Weights of a small GPT-style language model, trained from scratch on English Wikipedia.
Architecture: RMSNorm before each block, rotary positions, no biases in attention or MLP, normalized queries and keys, local attention windows, normalized values.
Training: a variant of Muon for these matrices, 903M tokens, 6566 steps.
Each number is 128 + 32 x the weight over the matrix's rms, rounded and kept within 0 to 255. Layers, rows and columns count from 0. Numbers have three digits each.

# layer 4 attention value, 640x640, rms 0.0947, rows 591-639, columns 160-239
092150182119159143123130140126178115161176091089089146104125147116102184107161075181163147106140101119105094109143143125139202063107151110170123133114137175075030153150167157127133108131174151125085159068128168136142116087162161063134132158
136100103135098110093161135099143141125143124188104093136205150050149127169129101094159130112177102128160166134073114159118133159103101110103169167140166132092156159118151157137158124194132145092129138166136130116119124176116100139102124134
125163134111117151117117072157143109121237082158143143138200140093135094163143152129162118115099138151101121111136149143153087128150087095156097134120109133170113115163128130137101109126110112158154093137148127095132130104163177089154110092
109145120112077148141132114133139165069124079141167185112150194114146101137125076093172074155114169130142142110134157118141128138116135170132200122162107107127138132086191096116172120123080156149116160129150143153117153193180101140167108140
126151138142088176115122101117116179090080107119046118122072086124164113141133112182144159169173155074174134130133107127144136091196128134109104195168141092079091126127151094161170097101141143151146086121166130109071106141126150084077130132
114100123131141151089136128141083137112126190129124145133101086118104092153187120113109140135131176148079088049157168150122123140152164144103122092153116153076200123126161139143150160115103138169166129116122119142126126151136123088086099154
149122177134179094105143158137121141118154104120173139143110128188089108102193153131109162175131102140085191180149146055146148172138153131124094137102155092115169107139209098094113114167122130107097170060098127116175154091167107112081134143
117077122158105173126101146142144137128107067101093142120154141062148135154140048136152102123138131120151156148163072107136109123134130118147178119127138153139107139159156165146088125099068188111179099133105119049117123134101124121119104152
120149119134032108066101159121115140167116151145188108104137113085137059172153075165104167151199163160145151092109117101105127096132103111119108165171171058147144166066103128102127157181162140107121114156121140135135117114142124147132129142
111114125161136089131135168158145121128140126153150112169095164094131093084106165142120165174125135123219077148151163129056098156105114147115149161144085129154149081112168159120132216152117177167123133045151118127135174194112086085108105153
184120082080093125099088063096179117139189157149154145113121139114137075151098145159089158112150160085134116091172126126107071146173133138138146150120085144102139098106129093172044164141107132144115135076183136102158153117123133188122175141
178158110202088143215159123075153116136166144137122137134185098128140164159121154110113102117124174096141146112098119132098139113138103152114136134127116079177145118097103139159058105099113134142132117128093161133142168068116089086116116090
158147055110158144174096122158142144111130116098101091100154150120125125068139123099116078129111083109121104215098096111106146098128152092121142082177114113133147118128135076115102135128183115123126167062108136094134116177149115129136115121
089116167119181142091133154152140135096147103187116086146120097174097148116123139143146136108093136131135111140119177121074113143093051151155115121124165143123083185188114141130084124148103097137158136107132169109157088062127148197142139143
117161212104090155108180149160141131079121146092154127128066145164142189146135107102124169150182191120079170102142217112112127110154110169128124151142111062118118161146107145127157166113154056146061107167200113082075128184126153163179116105
149126154085076112126152206158118162148097107130154135096155132132155124099111234147126129121186128121176097105155101165114119140136137177155050108095133158102146119134063139080099118109156126180112120129120071105125108128112113205107120139
182095141108130113135170144067160139154132172113089144083162082116144131107109134097099166138133173163156156087165147163166062078125129133152116121085138203165145094143136142132174123138163131160131094148125124133148145123147093119132106141
063110113146113104106059156112071094135079133156098110124084120139184127144108201146143207116208121109123172167144154117119097168123095117110118151167120066154098112166117177116113158153109181080109111135139117133131152122148161118168138150
116131144089159091172111087161211109134150171124166102152125116043105173111102116089101144120128133132096173185135119095164171142115103088122181146109118141130100138092124141114178118101200085122033134088181157124117113139089140151157113165
142146061206137175144115108104093137097119139093156086155181161108217100121070106115178142191173086120154124095132143155203155093131151128129151113092071174106116124103092110100150136162096158159122156126139153128136142114120143116118115155
170126141121106158111140142129143147133127150081115121147128157102141156123144170158084156083205098155099147139152116154154144127121121116090155158165086091143127081127142075126123087142145203120097090155128038071053169071175101120159134124
165138109173137160087100187151167115115178103111130134096157107149139147119167163116116041182142116072142089167123129107052089139119075081109120153157100140104148167173138152116167129123137121094097099090056089124113093107085178161151059122
152128113106139136161170133113123120151124112178148105063105074172129124141108111126153123129127108139122140173157139077124073120084117146204130111102101137066124153169138114143122142158125155152105138083080120104130183102135175110129101108
155099154154104168129133068199139168081124090159079096102154147143083135093167147168071145083110093083081116180104112114089163101111163096094137201177121188160126124068180144111159105168210112117118129177118153135136092129136169091120088112
101146123115113063141081107173128156152134160133116148176123090152117076139157158147128125108142131152083103110176083111108147118155105108120142165211110117133137138161158150096154157119166134131144155161142165182158134182177138094131101113
135143132157076125120122132138120067139122131168096123098181117171117093129099139142073134146106158135154124139125102139146106128131120136096101120178201139145139063127137124056114123190117171138094099150095140133183147149165110142135125157
094114174134177090119118078103178076110131124124101161098112075188152107118122135167125148122159134149175091123149078140063167106084126165112139066157144118112158158130102118146095166099147123140097187121131144138124143116185104159018152113
115154119144144098130104155092081096098118150074123161118106165145145138170110097166131124075209126139121131147102066098102118145105105124108122154127148145174153144177136092113134133156198179139131089121127094120106127099072161127120152177
117137100120084112157139198123126132113117099230093112098066123164123167105111173096095180179115098144177132095131132130153183075151135094130110123135149125121141087158153142139189180123160115161090061160147086092140183126199103161124114137
117118124130082104210189135099166120099081135157160142194166141129101163170143133115114132111119135110145231150099125131151135086115118105160113150125138132139098151154107071064117197211123181200130143151152149149136187164137168098107097151
093127110124106146128145159101121099081123159186110104118083121144097129121120137097113169092132124110103187155181099169092117144197115101104122089184137154130143129140136158146088191066135103118130100169101163059141095109135121120143160145
116210155175123145168088085104121137071149113119158139108099109115096118156116144119100122081127107166182119087115119088150130132182114119155071148123098121107133070183144112172132139051165114132127132100131107125105136146141092109154114116
103056139112160139185042094116097148107098073139152156168139107104133130142112063106092182124127158149106107110102125119149127118142135172169100109117146154073106161122147119110206068123182090090188163176119063104075101097164165099129151121
160113115097156157153187114091127140066153187125088161133060077124116128124089135141090104160121151090155120155150141142134087122150153155111137044119135132114129127159110129111157138096113154114156126098084131169157105118156124126147128125
054166128129119146128178147119085060101078085125113141117145110203156103105150114162152121116165166123145146098186136093161070116157089117169123109086118101156099103166111059087156104103090171140063094098160116150153165108117179117026123173
125158123087117144150187103107103058104096129089166197099070071170157184109129111180151185089158128141165177112101081063097137109121124173120120084147121157178104138165151109128106101112146066139129129088092143104101112109077122160154170069
179141122100139114155187085103139166134083127147168144218140123151129150124104132183090059076199106133128163175190113123117094119144155147115129099136131108144119143189114124170150105105096075146079112129138120087121109176168167106120104158
195101146126121152125108055064124124084113130123109121104078088137153104075120097135077125142165142176096169207092103106167119147173147101098124140142094140055142069179150132132133090087156147131142145139130162112114113180110129108108140083
223128111106111092080161079124159103157111140101154181148098021170086116130153116130177132153139103111161096112102130094093098092077147161097107094147141084075118141095116094079136112183134143142130072160097131145102200108148144129128124119
097177163132210103163140176114128117158148121162160128099203188135168146116148143178151112097190113154144089052146155161081126123155154153119134118108122141123138143115086137144117142127152133118169126174105144162098090124070112113124132123
141144115136102115190128142123175110092117157198110127084121139134143099119155137146170167111157070173129116147151164135137098186122121086114093085139131111102130117133206119178089188126114150137139114132159142128130127155139079154116154130
114127151187122139138102159120117171117140122110123137182139110108116117150163109183081084131144198117125115132121149170155143180122115125151148155112152137177091113095189153117157165187111092130151145138145141120100165158087080142133171124
155169129138113145134166051069113115126133108155105074159089133115108179142170067118148140131167148146068132131110096145169094178130174180141150091135159092156142138144096125089132084101138119183176167136179184133159141143116146136118128116
129131154070084138123095118154130079126145171192074120109117102177119095091174140114133140104146056143145174146091089116113100119135124170163096138154137159039148107093080131174136171133065156183119115123152155099069087136107155139084084148
133150172152169113105185118139215146132172144069153066151156105140194115147158105104126108135152070155150115163152104152149127062073140141106149121118109116176121081085097173133056131063170128123135135096135114101141109108108109169147174103
107110108120176091190081066089134116139156123098086122110148172052158134135133068087091139088108133102146196108139101153102122152164129126152068157116171152162128091109146159122106132137186073115180122132156131084163133081144167095127126166
120126102133078205111126128157124140185147120144160107137119157158150171146177122099154085122098117162108111155108143155082151144148123059106093171161065121093117137082145168128094127118105125101136121114129075105140112118102094158122184111
117136127149161150098094155099176150130141119062116111176148174116136091155115109209155062096074174144158158103110157156120159135169124119115103137116139118135136134102101127144109158103137167138192146100121078081143151169174090112094074135
148149169088097098084145116158116101154148120143141102079151111158127161177130093152124163129126116095036169081148116202091122106123116095140123151104128130105129070161111089093070149133089096198121079139111197180134127160094099168108058142
# layer 4 attention output (transposed), 640x640, rms 0.0851, rows 591-639, columns 160-239
122107183111181107053156152140189096125131110133100123110095126131127159130165103139147138045080081155123102156104122165131160054079137147154106190085090106091098122129131150110120113121135179107151133094107144106203167084169115121106147126
134139112095114142093166116155167108128110121161115110142157121072148137143145118074166080095140067132122125086113091170131062089064144152165129169152147175082151112105164132128153113206115164016122133132154147153087121189110132126161164155
130100130093148164116131126150174125119169135175122108166219145090105130157118164121192120090161153133054134098118116081062154145119159104145075138123088155134102116152124114093116085111088177097157065135126119068105127153152082087104130103
142125028087120125126131122122079150074069142140144107100132155057131177147148165148111090107149154135141116071102137147091142127176140122161133151139140125093154097114148098105140125126096154104118108099202140080126168145124129162151145143
104140109123077132096106136088136136080114130095092095107049089133177122144116120185143181120136164097162128144168113122131123093155161120099099183114088080049125143090105080122150140124163122107118151121119097117113082129124138105162175167
089150086159181145143080102116107091069149159131111174132098094174097098103120133125115129134188168127117093129127146132111144165153144140140167123157088146123159159137142144063182129142092140179127146162134164127087104129106150099124081144
151115154123196090101106170147085188114166104131162123118121147151122137112176135128145179110158126177108169123178081074128182157136098193097114120092155087089157129095077087105098151134107153115080110071119151157157139122156138140104121112
134086102171111171123085148165136154184079062145109136134149157102148114171062074124150148051143107185150145144134107106092084136107136144124161047120089166075112219150126165118105149085124155105208159136079136122092130195127128092122112104
122165142133062137045187181096133125154126124109179127143133136065138096172161044197122149101198177145159093101161103091072118072125112119138126113186129087106154096114116130134173176116114078068092088133141141143117143093181169081156098130
104131118143133115096112205107146134166106140164125151158118118090166123173125171169160125147104144115180131115121128152133164194126131166083143126094102100099126126131145116093112193165125150139179190090175146131139118122157120122088124164
148141160115123115097070123073081078130137138114166198138104191143108094184109126148138141128167129130134135109120062160098084157142168112199181150210110196131156098114128098186047102152135085164142124068145152152111123138161223216171107082
143162083154164150182192131115125118141165123133159145113122129101129161178142154111133132126067144099094123107110129131101121128106147107116094109139124092149102108161132113147104130089083134146102139144136148151118118114108107085167153066
114151047031180168168100117146147149140125105123069040134142144108093096104137170108089100114135125166080080152139130089134127101140174130105112131107148130088118071159182119150092137157186171161142160145098139114118106183088137160184107111
127126129074086076101211151166136126154114085179088063079167087171124088150146130136136122100124136138125164129117140110015134139068135169058102120108174169096153181173180149078131151125145138157106150088143164163152109070121079163145144107
125115145105141095084184126116137109076138148114139171111091145135096197129139114089133138141208122084101147112166145164156162070144136178113128095123129085159150147179164144155172133104108080140096097156202106105153100137098159163188134119
133088209099112179138138134135091164121116088119151160072154124179120106051134161144167127149178108085141093091069111196143118142107180169157076061102089134138142120155043171088075123107149138197125132143107118172149125082070136157134174186
164125085161148132122158106086154092130141189084102218126129135098122166103132133163078157150137131193156102093137180160148087112133091111093115135118150201161160095103134120134142095170179137152151102118138103192127147110111075118146125089
096143084144135095183097173123104166138111095137156076113081117117112157107112211098121159107185182157070152131139132137088130133155089095144097079086113062170094126131143158146114170149127152062152098132134095115124183147103128114185165216
159118135041137125134144135160167142067148156143149111119139173074136117113135135146097141101131119127147171152136087096146121120149142060121171130111128182122098134106192125110120144125163114173086130105114127145089068124127104158191113106
167158104147190161158105107095115086078127171069118075140156128097164135101095157108164164152208096133105115125128143079153099111112142125144169095112107118154172168140081096108111108119097233177141103122155105104150164111098125141147161186
096120099128110099117126136126139159102158140123132141138146141162108164157175159104141181093119085132139163110161139143157146111139127135136117161130075042133118050145071110144127108175157192128111098122133090100074104095182102090179148134
092110171130121151129157168131154127158151127122141124095148164156099160076088106121158085169092121081083105151105135168107097123092118073131154194132157104078122144138115124147134124155149175107120076115087123137123117173125185154087096085
112114137106111120175127097056167100122143095135123091080090061091117130119100109153107150119142191135100158125157136148141100146114128146121175112135119132134125160179124155194111125152156193139100146125119157117246156116087139133148138118
138105116137108192089118140204125083095151126182143108106121114073084168144189100114110151104092050127151161176130158141065159081115154126114100195096120097098112094074215155135145111123219118056181179157132163109090049137127116134152124091
068216111157149127105125169143164138130134143127085119114145123087127079144120131191158160111172123183134094155109116092107146131147115155104132142160087172131144134142154155124123103102145107124151112139155175115180113107142175079125092133
098136097120126126154091165120089097127109155193074143080168102177108102140141119122096121138132130128147102075154095151115161128140135121099164091143140131130158087148160072065095107154104134086102138131099166128169128128106106139167097168
108138189148131094109117085077137111149100166062081147121101110122181092123103108179136150152131178126144110152176078116083182122083107174134090103184156147126151121108084128162099159106124140146105159130157157152139146127220181183049126159
067115095112146100139093191149064153133115134156124104179164169177116144143135129097153139098186132158063108108103094108065130177105127119149137219099150144146127129165140120051100133156158149167177119066140083084095142146109109127089151148
161093085158141127128062053158195115128084113146118112096095146172105126088133175128082176163136109156116111137124162164097230148173125101169107156028127117111139121097121151103169144116164109166161114136135054104137166182129051168204164128
126083202140079155112130115087114063052076132105150087172078147082152130113116106167110159122094136129115164128115128164123124112117156140161119135142138120199109144119119126141143116236141120129139179153131201107171231137104130110123131107
114079088087153088169119164134059140050145172220107118086101114167089117146108133127148129118154115087092147111168071176094179082127078079062092108108158164125198164123106180214107166104126108086135100096104071070103126188173074121212130115
106163114174139156104108160132122133133139120093113171167125127101106080167133143148108096103077158170134145114117075057126100132134119150131106160123148148075097044140148173148130145071165134158104150110160120101114132192164135129175147068
116097122130127092125115119133071122138132057131141148185170102131245155192151088139185128152129126126148141073160131090132089135160093146161147164075099163074122122145153134085160027147124188087138154149112089114103105116128121153120099132
162097139090160155109172123080153147050123092109126132110128092122082120151080136137090061183124213132187171155129129128142121125149090136111144114114129105101175164125100143094154157154215086079159151137098122159143141125107146091163141129
095175191077178107114151099107137071111098137104150156108130089214129143090138122102095122108180195158090129165150117104161090113139100129134150107101116113101126122166115094084090102119146177148087123124132078135121125087093161127082124173
107193114070182140184136134099133105156102101129115174110061038167107139070129084132164184128154175151098110123122084135090179142116103110111117141160091158161124139101127123127106133115150097123160061113084122096187133148092099152120125110
148061123095123157187207086077135124107088158145143149151171139104136125147131122163097145115196104144147143155178174161110126150122162159089106154154140118109101153156144171145129089070136075178086145145165176106161121135168089112176139170
186147197124095156072155084061107127086139114147125099105121179089158147118123113176108108125173166134112180198100106113171124114177148104092119099093106175125151114174151114133136139096160114116100122100151120138146089150156145113133126101
177126092081113090145133103176120123155116168076152088137110082122106112091152153132134166164163110097140085186083118155029101163044105122124104160141144179079161079122088138165118108133094106123157113090080144109109168125151144121118116145
101132129113124136223159110126111123117197142182091110128191134110168113155089153141137069122150144101102093093127173158114159134152146176162087129090089098146137111138110159124138110119101180184129106171099113154103117127093115088081122092
161165128137172110169104150129185076118107171151122136147106120118122064083152171122158154084113074160119112186125167148155113144133135146070078118093130153098120116124195103186120121143113139158107101194122102164146113140103137164131149118
161129118157105113106100199147126101121138096172108135111124107122170160166192149089106119131139139103162121157153132198127103120112090106118157107093125085185140085055126128110112136223108120103056118105106087134105099123141104129195125137
127152162096178107150112106085130132106108097171146091133087108135132175139125114114140146118153152104121110132167087180140106128143185191150115133158143069136095211164132093115113075085169147179117115151176158159168154190088116075154121089
120100167103120150138087116082112099134079142169126122162185108147062108116112168095091170129187155097123090133078082145088148170087126159126100150155119174102104172114124167199147183090089150146103140153120083079062148102059135089122127195
129120219155090130161161098030166171126131119074099140152158126133167145190159111075111134132159103108092076111142065164152092129093144184105135161141111158147121080144108158183117128101173145114125120116141132164118151065161108150115091130
116139127106181077166114163082126136140109116067098142127124210084171126179109145106087128088077116052114190159122128177170093117148134113108074132129157119148098138085149168107115103191188088086149119154102090132136158055140177179138112164
140142129148097167148135132131099104178062135095162105125129097184130144133115120096150117125077099112165089186113133123109175134145111091110073132110074158077107095062100158127150148139135132118108122092139084169114134121154109139165151108
178129101126121182071124124081215122136074091080173114206138139137111111113149093158170091126136195095123146123088145154126104136220160144140114133168101150125148161120100126123090149107125174134175126161119127116133103125130105105087078128
131116160150100083128169074137149109171154108107124094145140112110147118103110083117148169086149096102078102107176124158089189099177089109116099167152117159053109073099133108159063147103080070152093073180117219115112178199121103146193088143
# layer 4 MLP gate, 1280x640, rms 0.095, rows 0-24, columns 160-239
131101112090144076136096162089159175149129194130136131114149145129126054191127116149112110116094161121120150105095091095159121121113091111082122098118147088091122141138134143080114153131112120094130099054133159069129151118111139114105055152
123141123128129112090114072142080198113122168174046101156114096095117171173126087137104084120119154110103181064146087153131121151140102184124120155131105066064118160085142143128113200122146045126154127166123095135125106156187097152148126091
121128150116109127196164163121095155118191080119147069107196176164148165028116148100155103183179110113079124108112118149112161130155126101123116108127099125117085150096100167146084102121086122101065103111082163173165111131102119080068146136
054152113110090118082111136117139140114103127171137078094195197126147100128132147120116117134106189135119158145135135121147125129053133129162118133166097155078176147165085104090111053144136139133126175128103098126149091149120130132191182103
131128095169105133138097157146112109115170169167135143127118141134152112130148101171094133135025147175088149115103080119189097147145091097104093205086180124126121061084183116151159134161166093093115072056135109177156128182110055145119076082
138161058115063105157114101108070083099163073065087078133167116154108157102103136178137115095130138049156054140146062186121078129146113124118116098062158128107115158145117170087188162122176100075050138096095104102111111121080116100165113160
154106107118155116094154107141105135139138116147161076092117144156145121130112138160171119079123089125131109112178130114150146104156125159152110158106153121071098168161136160135095151114109170136123109108121152189153180140132168100158122149
139140146150160117198149159122090087116168064166169166174154112102184172101114081137131135129126137136083099139052122068089104163129151129139072141086169133068119135123133137131116155150193132111162164094091163176144113083069097099140158147
110140147111098139117133087138157097101113148116127167186104112084134114104052089129145137121164118150144114159132160165150103091120094124118133131191116113100115166112122045067113162123164126122121118157197086101141170099075152149148146095
150148171091064110111119108080130121137152162096164095125117126104127178129118143133136149094094191069135101151156102128104155111169177071156137146179136141151096115111096086154099064145133162128143118119098132143049117092153155112206115108
144117058157105100147138131147197209135152060129124094099107152108156168135097142108119132135034109128110098121117066092155186109103106105179071158091108223090158139186118089055201155139128128117097099116123089133098130174150134104092128123
084148147166094110084140199146146174120147212151092102148062109051149177135104149180118105117115148196104097115099062113110191154084155100098105074149164117105137141191133110132122108098115084091099147115141109158155110127141072145155122121
126148106116120082079107114182134155161152121147111075148119140101123084140130096133196123153086120149131101140149099149103106164138150159155071129129079084108099116114143042141141158111123116134150126119134129136124104067117114158093113125
129177132197139059071143091125147104138094173098092121153077079117123112127124153131176134084075207109101093061155127101109170131130177114169086111097128077138152109132114168180084144110093081116137106159168102167135135119139155115115116166
125100181132109168155143127099142116144109105146121213185127061154120098130092131106073161114095119122180118097090169082145088124125090171120175101111173120132083200147131115155101132166112119121056116153116139114100091113158160155117090114
129124091136138133148041169158167108126116160173127095081074127088153118120143110164161122126135156168081092151116138101141082096165136118101129133170107131086149143060134041107187169153052157048113115117145166136173146077086119069109146183
116091090178129137122078195176167106164096142147150089147176122139110130140133120084168163112134135135096114152083112132096111141114123137077128142106066127125131153096117156128079150144146149120081056089157098124091117127093156125120139112
145094139085125120131154095159118127030166083124100108123073186129075195155054132072145203147086160138098105141152104084059177111183189128115128122171040159105108142114109138091124117112146172109126080124095163128164036092128164204152180121
138055053117125071113112023092149097126124079130141201142141116083137169121157178143130208104175116067081118123115133138122116098091152123164154159080133162137064090104131156140112103124161147137082108111118158096117115135155071128085198129
158147092193128113112094112098108147153148090102173029097159192098069121123180162122141097086151158152124172147138211126133107176116169134162098120100201147119123071163083125132149112119195103135187164156175112079141089194094131131079122118
186109088111111154155085181078179094104169171126122117101143125145097179109102128100157109072092079100188181151137157078101093159149156156178149126116186129173084117154094167128090193179172111166119153188152081147138177090162138168164136151
087097138155135107135094121111160093169175181116095108235093111165123115099121219158157079182115135086086121120073137167136114169072101165137134091112142108122200156126128092136133071134094182130090085144110111106067106137112120159120151182
150099088106098079103095142105180143075131111145107106114136197099068058189106118156145098093155124172072158188150080098133098113096192136094070144130064101144155158141116156181101053109093140122116134184129113126134188179136147145178141120
131084100118116090156203161115125158141048117095097127130154152112064157078163094165130088149115213143142095152128139176105093157124163093143177113128118104108193183169180145133072099141109104122122085115124170138093045149133152141054149132
102106145118119165090193114111127150131131174119167162166150100128127097204145168105143117130182128133136135125117145126147178172153125173082086133122119113161120098137173063130127197159120141126081139096166116058118115112149120108100123078
# layer 4 MLP up, 1280x640, rms 0.101, rows 0-24, columns 160-239
103103115107127126091141182118110137162138087075155081113170126102155109187110165081113166139173130171145125139153076163123147113169155158111112112125087095096165156133142117180187107170113065095102095103130107067126084163142088083163180133
113123137151115138142095103149140101163098126150139133103090130117152100111132103136118062100062090155080149162140149140103120101159134093161111034076091117176059137099147103117139154108187122101180072144113102147125118128128162145147090158
118148101148114137163124125165117075163120155116100143140187138110143184086144179130148083117132159141170173104082146178148137095147080183072153095142093133136129165140142140145154113068110128134108126118146095131123083181131134181132144110
119126138152088143143158145137137131176156131090227111177139156141092178115176126090169121110108183090139180100143160138090142119146088110139132087127197138122168150093131120105068168137066115088133135150123146165120128160108144137099158125
157151156105138119163160115105136153090135088141095078084161156134165163094153167106140096135181097135154182181172154135138144096172128192134093150104108134103122094142090079046116155120171150117144184174175144127172149115160112115146174112
064154149175131151125168168134081134122198133105116151150128153099165099057139124055138143137187146102188108128157149112095110160151094130185122124109123076151114131148144125075119082172156109062074106139069111133197097102164140093051109144
164113182064055042148086164145134191175124102095092075117144123119099135137164166168138173142079122140102111126108145166159151126098129129132139199166108155073073135082157124102137153155134139112126078128118170183142127097133169157114142098
171129114150012125094147156102142138149129121181124094163099109120185143083176135098083122098145142189161122134141157109075087128162149142150190135111109133193156119151137072171127083127119120153140095125155114099163132124137107155140101115
157111128101135154128136131200114111157103112087132156132129141095114050136121122147117071182162144085120105154081128168073150140141102130049111127186117149135112124117073176070087144120152116147152162062173129098195129110149171124136118141
141121132130143144128117140188120159124070113089117131159114134100108110153107161126143143136094131130130081096161120141086108187154086120143168130129121150128110172068127141166116092111076136072098115106101144111141112144124097168083157129
152135124110094132128144199096098193120092077087103163056139111111147105154170114107091138130115149137126164142061106130118198129118139118157099147102147126131122140092113125116121148129147117124166162108142145142137132063075105120115131159
135126160154125104171157094061175158151092118145098118182103095131169153118161132109087123125138082112079170079149102081146078083089139142133140114143111137151156051071140146149096137135102144118128102080091140144132133086100163182121136149
096176166128119100134147143130165108081128162113095093141130138139086117032139142131151135153182130138126124157157045138068132122123073093112081162123128152128067102105144123151135175179181177133148096099137079156182132155139127121114138083
157110143138063085088116065113146128133090130171136171170069170086099118096150131164155186095106136139090153096095084099118119146121191064126119066080129152176081150109155119128144160074113127157137149165125167067113080111099108178195132159
156123126127140100104112138122128137145096153116124125098121071153087152080155126123113068089124122084107121124075124112100107170157158142139091166158157100083101107126102135129058153104136094132186148091205172163115155059175136126164165195
201068115141144120136116172130152110145133157110132116159133099118143112170112098118126165167148104207127121086092120102122062105106108137137184094135140147174134157179145116168127180137134128026129145099150174127155131095165095163131127126
099147138178128162103035177093131131185129153160158071106191163109128103142117127108126143123181096062095150208062144105174150121134111149058108151176089122124128113155122125115133132083147131084160122139123120076096115122150112081120136102
167138091074080109113114247142167106041136107124104157099173180144093141187092105139141095151135069095147151161124130169117180120180186123109167153156057134092114125186137177085108177097156083159146119125081114207145100141145158158152120099
107144153138130121117110162117173095157075099095136100126157133121153156111104139082085083137034074134197126131144165144135090132174191148164166152150089098148145182093100100174125102136098103109143169130176162095152113106123171095128121126
145146058163074197166237197132146082103042105084132124090142136154103130122111103101119107077184134154125126121154076094120107145164159147088120112119144104109113138116117123161157113119129116114138133093141151136114172111087135148117162068
147098175178083131162077115159135124106152088027167123138154158099192055153123126185187130134081119137113128126131159134102152128168095142056148112135080167061181134095131147173138150140162202081112131108169140031100126118137187156132098103
100171104159073125153100144094139153098131178172129137156121167109139127131139118154209133121140100147168136106137132108078130137166148104157122177125143093094140183125132176117122132166102138145121143082149172151129145091094092130102081166
126120161111149130129135154115149124119153168129163126079114109160114076157136207107081113143101135109214153148148162106117105073188125058124101097170132105144140094157131090110093191132163110117143170199165149123089195169103146095155141124
142129162113116141120201175152198120085172121158092139090114169126132205106177134183094136118155175128170127095201113170079111196108076165092112154172165087078134156123092173121075135130138180128133116134165089116106072087108130149153124073
065125136158148167093111085068112152146106149119138182138114087176148044093116103111203119208094152200097120103082126089107180084127088140120082144070080116133165098156101132114150119121150076121118164158179154097137119180150130112098109108
# layer 4 MLP down (transposed), 1280x640, rms 0.0664, rows 0-24, columns 160-239
145131119148167110143104144141164123068086134140156128116118087121115092173164153131153119149143098112138103131144090158133174129144114105131089142101115203114148133134134137157151134148115160166098163068182138121201099119154109126093113083
136141154114133134163171119099101154129163113103135191093142122140132139122137104138113097073145172103168098088083158168098106157110130119110159102115089080098160152136121111100083155089105091103075136127157135124102060180108006157153129091
114124154156074091155141171111079164118129133124102108122137127147156171082125060097107122136118109134088140137127127115088158156133156107148135130059089097139091117161103161153111164115167142143097084092152157166138140092108138115163140146
161095178174129242097096136145152128052109114127098177193166121128136124158171136102147136095124151136079048107101109124126116185121152126099132143189134158123145129095120192173106160087170105145133115139110127103165169123110128179170201110
079124078081174200147137106057147096152102094169156200162092194108095064106156207070123121134126162133075149141112056189144153136159071138148104166160049166144124132142110145143085183088149165095110077156128166120138130095120108095101151058
187155123093107096157108131139176137128115151145187108152176134064129105103150153137122082113054120093104094146093206137108105134136145207191105168181129113177179123133105144066128183053115124146111134066173079170115136114127152130178157119
143097126183081120162094132124073170115120136122122157091123116134093101112129121107124147093100134087116125181115151134182120145217152128144096076106169152086101175140149153076113099148141121103185116142129180128153088103083103131186104165
124164146152135105098060116145160138098111160170155141098109183143139115158105117087144126060116168124096115191073095130090147180125111108086167188076155142137112090104052188134096085145095138139158108073144165128155123135137106156178168160
154186070146115133184188103108079060112169165157154115102179123125103141149117135113187112124220125156094140148121144114129099116208176148154132163153112138098131060119170040180104152147079054075165172089097160162155095087080145102158156083
182108106061131094123126135117130105134141131192174116100097098118157166118107095142182138067206068099170128135120113102139172140128162119125161095125185148093073086109123170135143115102165101148129117119116083141108123095171145142136085141
115056169103104141065116094053138170138137128152148170169109150131114069166120148120081167150162149133142073140093168114107143102150164121157102117167098203100150185182150131194091061128129107126050095121136093132067192226139148074107180115
083140162072109104118151129143090169135083116154075116164069060133149095056084209113130149106133105141111128139131102137178143155128151132127084079138172191128118070125160125137121119083154145158127157130124129185130176156095162127095162157
153150085156167129197116143134097177133193170143127154118159104195150109118110111111112084043094141184077149175098148142148144167174087151136129101134111179152111141117154187142101098101125104115151069091119119110175160122109220091157169079
118115125096159147076090147174174161138203155079104143093099122172073151100138131136132095135165142124178115183137137075096059127083108125157090146111101101151158165157210140122143165170181114155170101130128129138102150175102026168169166136
125088110159137132152094145114128111187103153142172096144136123166123108122163143136160072165129123111126066137152149111112130130151141076084139089146084088058123039130098162142142060138081179064154161150107099095127132117143044131147083116
108108157123158139106182147077119168153116069059095102121140094140156124092080145058086070151083149093088117126101129158145145083107186107120149165064131137113165080125124106109094122121108093098142158132097157141099157160176163103101143110
175093165151176148154129151140126101081067111142110160149143159164150056106090111173139152069118136159128098076129142175105122108154120076101161118133151139070158116130135154141157151071096109112101101112182167136107149078133113151159118145
119147067088076133154112138138157166176103152106131120130111084155172104124133124163088095089156076158125134126099169112148094139193102134074101173046146151144055126154132141110128178134103129123096164124164149202156115152105096157127104136
143187128136140120066170085166062084144123129179040145106119057083075153121103145150177052131160150073103060140136100101133135173155110174173107166130161123153131075125077148135112120101140146137121092131111128131068121144068137154133148083
075117102121139105174101162119116117182170111129077112142120138135136182094170134121124116107119121112098147147140132109152100147151107156176109154133079127090091116120154174152126154167136116125117155078182124112141105150134099172140151115
072113117153134146124092160167024128143098102137098096178121206157106064071086172120196085171181162120135093173106173206117102109091112132156084184093148040134168116078181146208112159109140177203178142124127113110144156163100157201145113079
107112131069078152115123091125096180111156122053080143050180159143101147116158113096055144132143113125097125148111085166145123124173084124084140117088124151196083063113136127132173131150173084187158123117160061149126129148096093128166131140
155127190121113141125172100152154145160141074114150193136223163149143156112090151128198131133086122148101144130144084124093131183159106069114129125111136107154090157143133054120136119101157136113107159129160139151115207160137093183095094074
132141180151101173152119094165134188126124160153173151144128116171152092166099107126161125120174123128092138147106089062119110134149097096126052116133166106138130165156111149088138168118164100123133183147142110099119132075130110116121126089
124165139142121142110151169100153166121121062058045125090141124135086096131133143179158198069125133079136170108141110185147119160164128177136118149122176145080140135032148176089159095135134145157123138128081141177112120124094128106128112095